{"num_hidden_layers": 8, "hidden_size": 192, "num_attention_heads": 3, "num_key_value_heads": 3, "head_dim": 64, "intermediate_size": 768, "vocab_size": 790, "hidden_act": "tanh_gelu", "norm": "layernorm", "norm_place": "pre", "norm_eps": 1e-06, "positions": "rope", "rope_theta": 10000.0, "rope_fraction": 0.5, "qk_norm": false, "attn_scale": 0.125, "bias": "none", "tie_word_embeddings": false, "parallel_block": true, "init": "normal", "init_std_qkv": 0.0368, "init_std_o": 0.00919, "init_std_up": 0.0368, "init_std_down": 0.0046, "optimizer": "soap_variant", "learning_rate": 0.00684, "beta1": 0.95, "beta2": 0.99, "weight_decay": 0.023, "lr_head": 0.00994, "max_grad_norm": 1.0, "warmup_steps": 200, "schedule": "wsd", "decay_fraction": 0.87, "decay_shape": "linear", "final_lr_fraction": 0.1, "batch_tokens": 32768, "max_seq_len": 512, "doc_mask": true, "z_loss": 1e-05, "train_tokens": 157600000, "max_steps": 4810, "dataset": "wikipedia_en"}
Each number is 500 + 40 x the weight over its row's rms, rounded and kept within 0 to 999. Layers, rows and columns count from 0. Numbers have three digits each. The size before them is the row's rms in percent of the matrix's.

# up: layer 3 MLP up, 768x192, rms 0.284, rows 372-471, columns 0-63
# down: layer 3 MLP down (transposed), 768x192, rms 0.265, rows 372-471, columns 0-63
up372 097:523510432489485477511505519561502487461548509548527550474458460523508514467453529516413499480460472488497476475505421550454535463525504458463497439478485532537439543490543532497434548531460563
down372 108:481506517468510390558513519548464510487493481505497531450528427483492582460458524574535489528530479507485511504497473453476485451497419528503459522525548465475453484489459471461504454449513459
up373 114:483390530531583502456490503475476467601451441517494432533537567495415553520433501482489534487547518479514454523564512405468547489491565487496521460523577538480567540518506494459536515461542522
down373 110:540442484470494550491471548502499535522583491491532518492498472477497506493517445459509545580517556453552565487483636521416543469492505564488501432549514471427523457596532515517537483458571517
up374 082:480510553532457514476561522536450499535472449472528483489582543477489484565505583512486524576522529478503498425503479467454483493549479464528480522429538559499474434460473500508514540493449578
down374 096:545468606489534452531548510505490490454477471507507562467539476467486531475456474498492427459481489546515579475505439507434545506504472453552486537496504569458587469533522483439558520494567459
up375 105:577482562440518545444475459547506527528470469521596535495441446530554462438521505507521530529504484536505506461505519494464555502489464522436418510490532469608569497503478485478448483580508464
down375 105:496432479524521533461547635478543471490484488480533594482445513504554480428456418464510535405521451542494559532527435473539508564547485491497458493543542508492420449491472460478452446527525504
up376 099:466506477517466496455479493492501490491463519472495463479513488523427544414490475483448455478480542456518535485480521494405538492558548488477538544526445506514556506494524581546512489455453575
down376 094:583464477481480608495497418465546473515519470419478456517517480522548477513537563453552466536452471576520605500526480514570557536494465479491556529521485391487485498473491516500528554448551496
up377 093:418495587429522505511538573526482463559529498488438484470419501429466493463456512489483514503496512528608566516554512453497569561498444526465472520451468500529463527513519536537553521504490502
down377 096:491441540555492502517488562438507554505525557501465543473522532413497422468426586475493517495437436511467477464498485451531458502472535558446510468555495541560521470488432468473534462539523486
up378 085:439520525497469494490515533546519547500480495452476462450521419515540498454499493558512502431501505444436436548520504486508437521457426573517562509522542484474505522482434453499492503472446460
down378 091:458498466503515465495508531610507534545472486493463521490517398510573565487468459537444511474491490452504511546501571451507465580480478508428534457482517455472553552383490486537428534473521462
up379 096:436503559522495481591490554500526515426529495494456505503544506517435571496482454541521520455502498464515465503488465551521535429481457488483456480512494562550486597482520467550527526556522512
down379 092:519446465437500511449470512532510488531444511478559583558543444498507414567573510536431475459457461526520528548482540488581488521498614512476555489569483471508516424476519544473507469496481444
up380 107:544492526588457461590508515554433565463504469424543549481468458514484514472543539437461507464485442533518476469474497467467471439488517550522407499495525491539488423520504510512500428488514572
down380 097:531458512562465565536533521449503410579521540475515465504511554514480544513538513500515444424495545537491517476411532540449559439564433517487496521470573442474432470535426444433511498530537555
up381 099:478506416492491473489529557540499443487570476558466461570516451496545498481495438550469495601532485570559487506470509575442474501524509501509522448533466547498449546506518520419504455506484492
down381 116:513435509511513532438468502492586477532427490485510548504510541463447521470451501517449527521444462557493488441490485550508505481489508523586515522562509557493571433519548516489569544510461522
up382 103:527493529479479490554488505412460511535529501532544540463494521479429544580546546561435536484462447552511477498512509426511486543475485541555505485470530518533526483537518530499422524562467508
down382 098:523454467562541387494479508441460495483552496462475527488472471491465513487524596605439462478452518505502510563485577506538529429529535481490510450452511523494486514519489500515487429489556540
up383 102:563508522534501508485569471495587488495527431581443530578560488494477540530469477510508451483544477506495526558450483486547511438465489525557528525497507558519498537547468434473579512459514574
down383 101:528449528532467551578516472507480431568500467478461487494411521491508490546495493508493498509514483557495566535465529478450499413458541509528479541536490589497516511565539576539505493539462498
up384 110:504497458526546540494457554494523554467510488492500478507546550492557520486471491481421446468491533521471549500408544445568523494540544453531507509471538563570543563516584509514418503479463523
down384 106:487528495525523489495455518497511467586454494428474505500510444547459406545510471480492517461499544497520493416546441518531536544444520597500569531576479537459508552463546554520531502449506458
up385 115:489423551511452508447538536535453573453429480419511593490445517518494568518471541530477493509545509484537552562515493550443506493575515442505433540527555559457489430548480454442434461497506537
down385 108:537502494513517511536523448478448483561522547500495485508491462548536495429461492510499463440416471541485485529418469519446544483535508548539462491435445499501481479520438464476562536550512439
up386 107:583483467491492440508594529539500563493509463506490445432501549527421481360493470425501453554479520479510503544471489524472410532537492485466508461528518519550457516483502526546455465490469518
down386 097:527454474448472481557482549542515490477594568486532503493423466497414464501551440531431536477571503603564524505535482495454574479482415471488484524591484444464545513526431493422507511533508511
up387 095:478519572443506523494539547505504505518470526510570570547469552517560464483459440468515502516444491576444511469478413469508522470549531507460505543447523501568472463518515548542553479528571522
down387 102:472486547583506483486486505473348488487475535503537481393539500449457498548489485523556452489538445421518486521500491511451513467545514468478535512499445566492527527481505502548559435533438482
up388 095:548473521467516479504528502486421468413480550551539457531483506517459522559451514460534523505434504505544541457446496514443462511483504490502537457526538557497579520539524502508506523485464442
down388 097:428508517506432493567518481435478439543491439568464465454477560459455545488523511500489487521500549476582454506495473514447415480477489458511472560439479455510512445488507476515464546476457504
up389 100:531463465486566474483538535534576526505481478484556476511461475486527501497519424524528572489513464509421512520486491520494553521514458405508549481533590559562483575487536513522561467480524505
down389 100:482421474474454494514495505496601445483541453473544530462486471545438514510524504476504480523465522444482502564491491467511534432449466462497546452485538562435526545504510557542537462491527500
up390 097:493499442553478502506545463431447470482574477529539557524464420526468549524497422516505424433466491422522509541537477515495543507566493512427372518500488487553517489507502543488502480514478533
down390 100:641539410550533518558495482484567498532533465446574489530404488600508506481536505521464494463517514474453487517546474570540573460506505491455464500474552452522546516490542501518515548556483458
up391 097:567498579505539493456531520520426461532473447608518513508490499562540442473487483484528474507501555513500504490475443446493482529487509487447591493491449551442512497532481459542495504462486558
down391 100:563463482497484513501531489495499590491512410458453486466472583441478524461533505529482522545523495443461492516563510618508449448453482447499505431522441469533505510530488518486485519496515431
up392 111:500417547544530478554458572525528458510456523527417504414523474483457532507548467489517554494446438515531477469531551509535499532482541547516410501571493526516509480452464530474445467604545437
down392 101:497515459522447428530450542548596487441433551515519470490549512557503515472479440560496485523496475492504473482526512446486535619442526534525424423451515615470512511490547539449563463451494495
up393 100:519501539544492514408485465490486505486545482527489519532345487470437543465489557570500488467513464483504458491474487560512500473447496578479542513547442489523503508503517540455569498543579584
down393 096:483464477477532521471433456488549476500435460530523562478471462470479441483504399570519440502496461492524435490471515517470484476494479578502494514455467467469528473539437561504536493516569545
up394 102:442500479439477449476488459502493539497495501531487546496572507430524521462566435506560505387541473532493465485461565521497490487494455541471537533524414497451550535434540496513479531473463559
down394 102:483531513524488522497506498529532455552455466581536502505504483503479431548449487500525575560538545541460506575528487527485576470460519516444441464539569478570509489616542457515533509496531492
up395 109:475434533510496539458508488516541548570441414490480518530484523441507407510501490594519528540475524529473549476508513381505522460459551497507552487525541447489525464443441598482496474459547474
down395 099:541474460523568425502511483535473493545556559486530510451474484506454523452508472389442497478486499485514504542579507483484558530503420471476488583519450546457489515592571412505476512455410545
up396 106:525490503503560396457461518523516431558512499514456492550553587485451498432482499479470460505466484531478514491507519497418550478495500559512492443480565487579499577453513437490505527485496486
down396 108:473495487497469465498553499535474502558540450538498450489501505507514551452486477531454549508513544464480481492523543500504506565487542561500419534431491603480533511445570417486538468450487514
up397 089:509508437437481585541526574541506532533519438536521485528516495511535537503468564528514500589498443517452558523520405536530528507464493482552492490512442522491494520559479453496540526556529476
down397 102:455544536424519489472457498518535521479492434434498553492500475516465518499442500481547576462507481529436537507469422548504496595517514465501507508497532503619472471510553454501505494474503399
up398 113:498561480501500479510495427536510490550458490525472525397510527512496541532430536491464485495536533417512547549499465540466384472541499483451529439513524577464509458543505437498445457450491520
down398 100:463557518476560462510570500523484533451595494499515510591520482489477506500459542469510419487514460510492466407445420550494476478489541434536536488550482543576513483471554464494425521518491435
up399 103:540496535487491481562538437472571494583496589473473468564583492500462482524503509439483500491494519528471541557513490563524494530443518512566596474551549545473497474471469492471544448448521476
down399 107:478481472516526450497470495516507495487519573494529462510460478459439540587544530455511476466469397464546465488514561483532383529498552502562548444460456488528519564563532525527482576517479502
up400 106:474455481572484485537445467522530521504532433473469528515484454481509535560511431473565561468471470512566514394490534422475567446486483515488489512516536573423491507493523583548485545506488559
down400 108:513556535563542441458524531578530562488481489476501490507442475484482508531500534516461458499506512437453489473482508511457450484425487488526538524533548513505484573507537492470518468497580449
up401 102:490527491540482424482512532515520505446528489411559519505486470493514525512460467457581483490470500444425498449510545506574568496476451541529441527555478533496523447515550491431488469553506512
down401 092:462535415434486532476554503479539418549509507507481563535580516439403506507501480532457532506448464561500503546544544464484534491489455415458472484539464495459503519480464525549571543501533507
up402 101:490430486549586528452486433494566549548515448497449544513538489502446467501474540481492461478508546440512458439504549503490488501537583451489481550550446467504544541509451487471497461505511469
down402 091:496519536514455487581559544512510451482462489516562431513464545506464494496413438500482477584505499539537548492456396475480498480475514501541559510473526532467524492520559512510494515500493481
up403 105:537523545446477531518434510504470504434484515437490476488487532532581478444463478567557508520477509487499485469484490527550521530484525570425510424496487536536518454471537482425561583543455493
down403 099:514484476477466441444509600498456478524537454510432500507488521531484527550513515542477482453577523536509485529480516472506463470478486517534527519485459520488529495478464467513438501492474463
up404 097:446545538552516502532496559466506495483515511456544504457504443463430519513527471488464501503489457479566442535484530459480506509559539442465413436463506419476504520484513529387493504514561463
down404 091:446466466459415498456500484498504527429556556512433505446494495488515503459393461535463492538503548546515486546378494500497512499423425582527475493522498550513476492509532546474477499471462460
up405 100:499494505501562548444543527537471464447487550518449532501457551480467525471450528488470477474571483546481535521527525426415472469510543439485523484529503606424514578428474553479556459450462554
down405 102:538446475464495466464469586485531505516465439492556553538468473525500471480516473496480474495503532465518448527483509503535512490443549459512609546505436511504582535513543543530575485450526513
up406 108:430468477526478519510490519437512501507539497493528505525573479517486483461489472509508515481500495509455492541502505453485399484497535491486504508495427428494461522432565479470472439479507489
down406 112:475456522479507491439535522422452544452513435530511494532476535495547508516483488527465505445501541492492484553503539459531463521412466500452568530490471466486524464478472476466526446474541478
up407 098:518494557494462514573487547471497489450472491491466527546493530539420522436541530542494507487517588459470539509519521524489512454438499516529524471483516488472515503501522480481462491527548506
down407 087:543602433492470460505464487543473546551437485447488437469505553529477471471488500501445452505524411497546462554530504531403512542504580522573512478459461461439482443462475483571571407463536540
up408 107:465458539569484518453458441555480515470511472488518486488519486570509453483509392452526498484524532481543531493496503550432478532487519532481416522501469562441430472571488578456563448551433549
down408 111:506587482460405483457518496455483491494506470541558561522481409534535430485480531469500532435461442533438479457444518491505508503449548453484460504461483492465504479524500548484517535494503468
up409 095:452501463497446509496529518519532482604569462399512509492500545566525572532438557461559434503511459479585489530614474483414497493445631514489565408534545495547478515472502483474495448516558535
down409 094:554556494423523450554412535498513471510495443502511481532491487474460546532506506513473475489513565498484529538504637524545511447496514510474484507504492512474484508509460434559425527497524505
up410 102:510486489461438454525530496509551528512444507501543543502538465473471510482532554548501481429545457540482499514483534502472491518434408477492451439514471488474529427484491494557523547503470490
down410 108:534492473515510518510494547454577516532549506482538461527495460423522461509520475525501477451590486564534414502547528622480478471476537445465507480484445418504543497520439514519506538556479510
up411 091:449532512481463468540463493434517500422480450552528483423485496515477472492504486485462498533515437570488481511525524489531496478501557525522475476494432579492531522448517473516529614480488422
down411 099:502499504517492480522471424589454453548502531515504495481456527533484438458574493533519524442461547475506426496499412538468507539505500531521552544521528552488542479475462470537591461415400498
up412 110:470533449459516516575537588505528493528478513536512478444404519512502464502467533532517427470464497465527489412545474534514471390447491477491566558506457512422529540509526478472513443579429507
down412 103:472485541433621522495525464544438479528514560508495523511432417447497547456527566572463455469482450477557511480455491530502512499484441490559485557480499517486500507500579463509437484518606528
up413 109:505575450433478593495503506531456505461496506489505474569525539449518514452501483535490435495548518539474529516469551535567489569496507495593461538479480511561507560549512500495530516560494606
down413 104:558516430478530461470474404501424523506484477521498483541432487540488466505463449510481445488516476478473585531520623473501544511452492431463510558502466481490569565486507499454516495508507540
up414 103:482471479498477556551454459457504467536443508568506525519508460482537478483494477501496526450477526490487482473437512489596513491458489511461567455383529550527491540490496464536575524514566545
down414 099:507471463489452488564547513477510471465454493525462457504485562571498549468491470483483545483540472441492548549532451527451519473546463523583548516509475542474508500458546516542555434508505429
up415 100:508565509528422563488564476508484485495534526545481506526524486496519515525512585507434445471453480491495466470490502462473502527474526469519466557524505503519519523493482407540459511544485507
down415 083:506497513480491496470445445496537558510454437438545503487418520487513493495487447543538492516554418465486536537567535507487490514501551500484578512486558412528467466533495408470613472479463506
up416 094:492497512535448530571503513504583449464474520483447447500501475531560503465565572517472501567515541397504464497515543513471495503475551528486497468499513497589553471436487582540476461449494473
down416 099:465473478506437534543522467517400550421567507522577480510525478527551470443407532462497494502516571574490526613451481529487509535536400461487590534520459440559525509589446485451475495514520468
up417 107:558463461547479532466525491534506542560516440529475516516459514518488485449535522494486500439524546504453536565504466509451504522549483511476529527584470452400442573488587505538455440571562515
down417 098:416544449512472455537439440489493464512542503474583460534505562478471448482510471556478506533481422559540498468550461485501481489478544521462489542464466424464525488514585532505471549533427509
up418 101:510519511479521494444488528486471466488483535570565413493463479589555486482468522469492492465520560509597403476481482555512443388510480497511523394507460560515519453497510518461500509436490512
down418 097:509514442505522433546463445450540449569485467463439520482464487481469496554578533471447471471509574508540531419485559515470554486550455496431486501519491474461428486477472504485511499543567506
up419 108:446519473541486580512571499513501474454473504481565520517533607523484527476541517504509452555451479465534505468564513492513536596493489519497525493546512535514518485506532485512476514564466518
down419 108:452466456488541442488481524492551514473546510495526455493525446509498490506500536491459518571454556538480484556556457516455453568536479494497580520522514457481508442492477609479498581484464461
up420 096:510406490526488437524538470488477533510493487436444524505482480521403566444508479447409470534564479476467545462491512487421410449489544525572526513488491466504449481532518590545509613441486544
down420 102:468507508500561504504512484493523462529529478502568489539478525464568459521439564564479468497488573481489494494460390499552491554525515507522496428434483532391427519530527562465548541542498478
up421 099:549395565515501443465496484556419534511403478504469468482510533532424567429496499464520509447524506485465516516458487507501446468423527505582530536449550473556496450528551472513487535534470540
down421 097:464534493522538513550469469466503544453513502484498533467568458505472486540507452543484503606497474594505566512525477466498570506503466471520456502507468453440525516463469483513475475514485485
up422 104:509540459493466506444540526465464571490521509473418523536473503504549405459560594558542492503554502564459514436506464572530477491440534461566533444488588497546540556479451488480534529532452457
down422 098:542542511522485486468541572547536452492501458488510514522517535505557543562507518508478475504460443483480527516449466598499525472465568422517536521533468448526501556478484486527525449441483517
up423 093:475437552547484516520473511506542522572588449483503531455543510502552490510489487411511572496512471552426535526499550485499558516487534503551425611482505491478555497510489510481539475490468445
down423 093:504448488524551566498453516547521421502486527523485567541544513450529506438497463513513422517494553503520548527509565503520492486501495552482518552498497489433475561502526556539505450488490439
up424 098:510502554548517446500477430452483478486461523456460509541478477569518509542483445482560466454504556458395525467519476477531420468459443470483544524516568403491477428475615524481575496587488514
down424 096:474481483536477515499490516531511509488501530511542459497448475539505551534503423502502434514470499517521450517530541492547562495488552466559466471499492491482526531604470511473523490432473475
up425 104:521457539471496507473442556491436402525520503486486489505502469447540512487488420563455432521484432533454468476489494516477481519556512587508531472532429467519498477500487435464602530536392496
down425 104:486529451533515489481550501550492478523467546456454561489509510524566512482429533533556453526525513434494483535550533517543489480459465533540499543419512524500486537435534559459428551484500516
up426 101:572487505551536549540489382454520565434470548435536547480480392491472543535513516512490511423511565531495496506516521509542478458569523529529515463480410450557541496502533488451570481519445519
down426 108:537570547475518524540455453510445492500412448499488521529452548566468497457497518541586533523494472460507504531477578506522575448537498485541500580450512538486512496482456492491542469478467500
up427 098:516501526466501497480470509449451477535505486500505532495496446537490468451576538533527559455555456545431500495477449495499447488546485445418488520460528533548480457533550528399493590477496481
down427 098:512506456413547547531495529526459492492450447481483525403482499545472435462576495481460541498454529539514507539446505474514471411561424481467510506553490505482498490479539478477452510578483478
up428 096:511490490502480539402514556536438374520542467504481521488556515565469458486479457495534478543428457485507476472474449542527500421436510476516488555487524495559573457544488545469531498515472441
down428 104:551549553483501480454490525538513538514487455489506511462498496482472449461582481524515460523533422487533500440408530520586481500515566522511503507526466517444524579522516463519483438549434553
up429 101:502502463502447505532529451494474479500490557554440535523520434463503518512571475556459472495547541485518510463504514453473443517421454514522431531587480474512500472476541481509491550548487527
down429 099:554471442461561515594508479477444516474491538453540514538489471506459541476515523528466456524456509483508524569547552462512574507559468552462485514502527458499454467519518466510444410464451538
up430 098:528473505489510493478552441513438483469425498492479585454510479461506502536453521520510522499465534571420482493484530486488478494515556434470512509522503527501508561568471599482571495491554525
down430 103:442510522408520507535462497471406540478553550499506434562416465489552491503526426483478533491498489546509470522509537567503506545517500459421506521459449427510534547536531576442517539508494519
up431 100:491524536556501539525476442477464539494470484458487437486517451506448506525498577553527515541511449497513413401485535538539534451431534544498448582533512528511441424537474412426494493470482480
down431 089:530457493425561518482512507493478468465473494488466515525596553497508496467521566475476520415496509440451554553522454500497511505553499478496547519565500455502580547488505558525533498563546559
up432 093:474503555576482468573572460502507454483539514467550529503520494472521488480468488517598527525536470504562488481494452457457447496523481515453521546480472433604535477526463478526434469506442571
down432 095:578458521494518523496535476451492500529472455507471461550460492451417505477574489508519507462531487528572545574409488496471484419498560481485442474541503532522562450503483471531583448531548473
up433 088:471509576456435523482589492523463579493567459500470505528487470535545455536496514487520538493511508508491516490419460472578449543478510499489497501520508453559460537494531503536500534490454581
down433 098:472501430519481509562509525486454544451524481536516518481486510541506536494623500466513517579424431424545487545407519418552495500435500496463585460471479521546521452439460529534536413554496484
up434 097:509461493483535487486507414488540475490449520542551518608530498458478459492510526526499457560509517531525546520467469541503495537450515467485512462507483475562480523534493455492475458423465442
down434 098:462565568484512523532457539575479540481490497433405475471520478456499515569542487551556523516557474507538535515551572481520547556479497433442553547466515459429521523500515521629525551558463480
up435 106:493554496417431446529554530549470525492512513494459528547517510589515534497476535603580481484455468563509512524476479425516464523485477512469563482603580527505457507495489467503500544474450461
down435 114:429520514458423460524492559494507548521537552539547498518506486441492473481530538555501536459453478487525525607464513448501498610512481518481456449506512469511438524536550461527481539469470529
up436 098:494578449545495505492397598439465547458506496472452482548497485492440568536515451476576544476500516462497553529486537573535456562491399564468510500533531546473508542470431468536472497468517505
down436 095:490545479465483458574484566471511478609474506525519551504454415483452466508449443468488546406549478515555497483504516574522414523563455568512549463529466503449450544464536518535516520550462435
up437 098:584504568483566572475522402481483533463459537449524451478491559559512543524480499439568515487607505502564526549492447547534546519493520552481488555483501599494462537506480473518492505530440481
down437 103:509499487554542485521509519549524556399511517510481459505516522437470524515503530527489571521528494553480514508477553530516473511471473526500462402442479482618514579528528516461486527516517521
up438 097:575451470530408494506428484505471490539485518492430524477540566511470498512523506491543462521505453440435578495530601449518603500509532504504444554568458551525530473467548497533483449515482526
down438 108:546483453490520473475509453485524596472442541520525423454526482509494490463456425486521497450458502525494463451449525489484493531506448427494504509504513484546522493470514519496419466547498461
up439 105:575542525527490422520494496513524512490515485543552571459508530513544422506522530431486501502487470489468492532527504407482451493465483515523573485478567482541512535518567489435478451517541463
down439 096:523550540464499518535452454465472433438525541505406517520447501571549539486544502511424486476496491515496538434595507555502509477470565396537475503474489564553464551453438560531497541512499505
up440 099:464565486488522530374483483567566516432478518488492476510514409466565569565472424573577487491466548500451453471450511490460479479533478484494512460515549440564540572504531478548456558501557427
down440 091:489539471527560578516528488480469491468501599480447504550505553418484482449526477518518506567467479506494500481496462460561517516456507519422490524468488438516550502486580522454495474471536528
up441 101:521550457473522531511400497538445532596441501497540472489480534533551563504428466569503494553547475470453479497428465460461554500509565514478471600399502504575452589506488527485543506493509549
down441 102:550491416490483540530528481559466467435484518470482475445442552494499454539494436555392459508480483446508431547487456486583518514495479509539429543491494546513465499477474455505499479512522475
up442 105:470564489523461467543516493465520526515488498537512584452555493526548535495509518532541458475558557511479535539557508506521522450552472538410484512428552469449476510538466496466539407446484506
down442 101:532501535495477500552460497486442510530520459492499610541495475571451499455486459525534475504538486591442562445534487482464495410476463515438437502460581525457422538493552437567460554554516552
up443 093:533406507540522526503468430551487512527515551424561514519463486514518461589504516524498510510452486538530523561535556487464593482477466448569504547492517497499506477465510420457530493504469424
down443 099:505431498481503490423520465517601518546578508456560449384568484532547526463454451578486484501480496530522500549526594404501450503444461546481476509470489470530473524434460533479509464479470505
up444 099:481467488509402421569455534520462491490501568474439473474531540494490486500488512491577500462435495488444485511494502507511508487465434601482435470495532466490540440504439443493588531496475548
down444 094:539487548544479481615488529487540483470445536508571534484511575539426452463440452511498463392433484519533514499519471495484498514491542531500435518517512470472493518554502559487506507489492459
up445 100:489539487484481518476606524471570466486501445487496534510527433516450544595519595518474480520469496521502516481447504422490497503447501478469421452529507486487476533519513505476426507486469408
down445 101:544512411571507551543481481417519477477469508463515521452541433500493501512474463503488450497490496524460567506469514506505509466498478477487490459539440561469488453468487495452458512511460519
up446 096:510475519547504531488474456453497498487552531519495531437439425465425414502509537453492500532462464492405541445514523517586498457420467519521525533489450474543508428502442479572534535485553479
down446 098:439561551475507528452411549514549540587486493477471489571556488426455517530493488456547458503514514476495572473497518497574488549529547434537542504530492475469508494483500512530502492487511489
up447 098:491544487572449488520497460448471508542549463551462457465524453537522469535484537476505448477492485447503520528492462508473498468519522501473482476507495516549453490584520537453529574472484527
down447 099:463477460548453476467549587523516502515459534529513523479430546578514570468482563467505492524387503421570440505497484498456547490441538455543529490496431581479525500511448510511554527421466456
up448 099:552508484572460484503538612515478474493440493516515473524496498421387510458564538469515517464581510529464502429514477533500502530496487417558499509495508513557503476533547475570580482510469574
down448 101:479534464480446502492447531499508569479482519503472498528490538461438514481464534538490495488460488572566539541510406441522433551520464520495598525536524555481492484584507461481576473528503552
up449 107:531492544526500531604526474522454484391487538404457534459503518505536458446517526512477464525571533500470475476520512501527495478511495476487481519516437597470506550547523429491462581556471458
down449 104:400443552464480478498464521525550509501508412467472523484426510495504498478501542516451479475510559523534434537504460505550544561515499521542465429477496470526558462423491500472497554485498544
up450 111:465498547513422531505447501543495508490512486491498509548493527457494521478482556499521537422504501526589504441577552523519546487467544500475532469503571558571503464523450540451504501460525518
down450 104:465461519555547488481457487495523439541518450569478558528482540556435508507471425507571552408516550545504508483484544507490493485473479497447488493457373535500510488432442540452525506451456456
up451 095:450480600499460479536521507433492471485445455473520503485473499446496529491576474547500483437551500568580523457466519584498528475529495563487554482538468468496528512467500509469518492450526488
down451 106:549488526456476547545540544456475447513478502441487444570484533486427547540534531459529540481511454499495488519505444593473455498441473514496523548493511548426455495467454450442586451468548540
up452 106:460533494521506521486500481428462464523533514527556517535467482505467560425518455572521460452541549512496549467526443472480506537534479528391534507529519514541457498550553456531540469452420526
down452 096:566479503448475531480472485523453537501475530516455558378492494552471441509553425545444565530487458517481503528570552539458516462485541497486552486472511388449513483481451498601525495535482577
up453 093:534509492447492525506517536525503571510509547467587513511515513509510525451544482496490531601557470467456594500415491474561551484549477469538552462428451496532498496488463528476508498489505522
down453 094:548561470531538560498561489491543463469526460609472540471519479459556533498493497478447497442569449522485446574570540464512497480500452516458477492516481504451502523531519573495498498482460543
up454 098:538570477624482565462527522494424550494488444550495498550539518526463482474537497415473542510499450461522532540519564554481506494490500527512497492559464481553588468479542586486501556450501527
down454 098:499481499541508479568472477491556467522560473513569512497519481538518515406498558546487495568480496587512493490520522461467478491527517518477526492490437508537495523490484493539445478593509536
up455 103:509467511488508471518562522509469466508544515496609540459481489471506469465539466470471471461493565511536513545538419515462462530474450514506542518526485509563485505440512418417462445568490451
down455 098:514457434513555529496495508524481456494486483456493536539501547546445481470525527510475583478581519439572501553515417404539516448501482487548476435505492469492427531488497526543534525407465572
up456 107:575458535488493498509473480507501490484521514487511526472469471490515523515527473484533480482489552540519473434542505437551518504518455468566488498488520537493499430472420453483524499513534470
down456 099:530533455565389497495513494536484469503532399546483555550529499536527459496461543538514513507482490559466498564479591526556511525477515538477541435533479432461522487584529490585580529479503517
up457 110:455474466498563546541457488461544471479491474492557536424434488499451520478482540489515503535518502417548550470553457555535495514485529578521477517502545512477471533451478448457507540442496448
down457 109:495540540527485570533604478535512522496441507489519508480506530501505494569452505429510495459387486518544419416488389572494476405469480546532504496620524502475560469497506556533516554507535518
up458 104:521529546508501509608461489547433587498490466526532533548510560561541552474493516455455564544461516511521522562453525554519502502449515496472498457473518458426544437473563519475491482493459440
down458 100:470484471487549461492485471563522448587496538484507526521473452467468428492523466566539563539570512469490461520533472477484520504527427428448535458489447526548550451465434522487536458506507519
up459 102:550497434553521508522518453562489505463522462557483561570504525493510502467528468492533494448537506524533511565419490537497477484570527479481580540482535498509416539510416587397469490521431470
down459 112:470518470500492495483537469463452545476535533496475501502514474478582461510509512496505475475508494467435402530515449518469415549487562488503482509502535567455462513505459566396412504493503472
up460 101:438516541559416566490574450504533475585537458453523534533555476530497436495514490553503467510357532530438435518563492517440492507464411525549558481536524528494481510490436516452473517441508502
down460 103:509477559462525397475509531532528513423547470533520538455466516525598433489439536527619531543473453568508526520574555481514508506496450513472502493491474412458531477507508508521492490488438442
up461 102:545440470473504559540568543456504486552499513527554499483509437470497496521573514465565468447463481477407604441516455502501492524485511506537486420494442490561496559495469476487509575506497421
down461 111:500576568533491464483519521412557470510513534493523500547501526525527485476535562529517452429586560434442532493525492503504462551503537464493395501469465444592537423510475517472429475532484522
up462 107:523448587472515547484540548506579476558526470522553519525446522528469555513505480500494468511548579522429473472482542459493530487536518477450433513552615443455530576426529427443518471555556541
down462 096:430458485475475468517449505434518480540485509481515467533486505476474506474574465523459533486546497542470575476560555551447537482551532505543548504537524467571487473572501456579474490443486533
up463 105:502426491493484441575532501534478472493504498548403554463435469471470490526515519537556460440527553526452407475453542414539470514452549551522511534520496481433513489443555519463412524495541463
down463 104:559629442495443441565529473456469517415465528495529550522499550478522455538485454499498464474430486550540525502505529591472493464516493541466451462467487468491535448503506486493484521461536536
up464 103:584496511575472554449518506519500535483445523442522523452527457495600493516465476573448530475493497505468441499468565507521463451534483531483537464528516477489589577532525550493509525488521432
down464 104:479558469451498458447483510549404556470521549447530530409489425490569526576506431523543435431501451483469433522516528466520440531546518573458524495539405491500502501500499541476460521442522500
up465 099:523465476494460540484556508577550391503481568493524476499560457463514528522514505501505476520474501484492525426506567502464546582506498485535539489544536417450537544532554470477471514483506447
down465 101:536487519551573512496511435484432531509512501525479483477461467442476544523490517494542576460471465448484504570508509478487455445528497419527424433429489570511465549527502504518469507587515517
up466 088:525462469524514460372536524521378492515475474447491544507477502507429476546531517486535435515496546428491486558546433482539500505488447492478557558481455458492577503476509548405530533529485464
down466 092:488501468555518492543512503456415481492433502443542521485469475475560511473538484506523509533597461556504516492536499453494467537493513534441510531489576383429484510528495497479485489594492489
up467 095:452460509504485556521526484554504477509566534512479430497505510463522587499461517462475497580447521512526453483448494518523505482522517510410479442483509513506541508451581492438542527570466502
down467 110:446454520521515570612513514484559478499405476533500472549502482504500535497465449469500533467486443530475519493509475534520552517547479513478521529496487525415478497406533494571621481476461568
up468 097:497524547514491492496555449485517495510481458480477520501517518453544471522499464490398496516482554444442584478492547498507527500493475521426478517570486536484458527476587470512573504499492493
down468 096:546419493551519515528527517484461505531485603476507515539460476506440455524496505525545497448497458492487447504475444418565511479464472508520482478385485458515438538567439497542490526410579502
up469 095:507431532507490430525466560498517569469513521488517546469454507529425442509502505461483492528495483476517452552503537403520529529486523462543474498471525523470536480565482539472524500570566487
down469 099:444427538519497524468530490471528499501509510547534479473476550451474569460504528508431517476443481455465450527499478542463428438428549525485509467487440608510503513476527476500493527524490541
up470 101:543499541535496508584506534447526525559472470476541498463574539480472487452530578452555504516484539472468577452555467499516468443496561472523551404506554515503546493529542471434549455485540512
down470 097:528489499457521539509512495470453535484490448476486528438510439454456610476464426503587511496451510548486442509472601438534529536497496531454489474544538502476470536473441543496460446524517450
up471 095:490567447529502536515554393535534448509504530498492563423528546537478446591471474531547488490438558514472485466497477514552458524478498464441532531545538484498457465521449502494546625502502511
down471 096:489548448501439557508486409550492503602479491500484510542516493453536535483519469472490435500575543536523530516446447448440528578485439505505461538534479543499460557505567497511474518535563525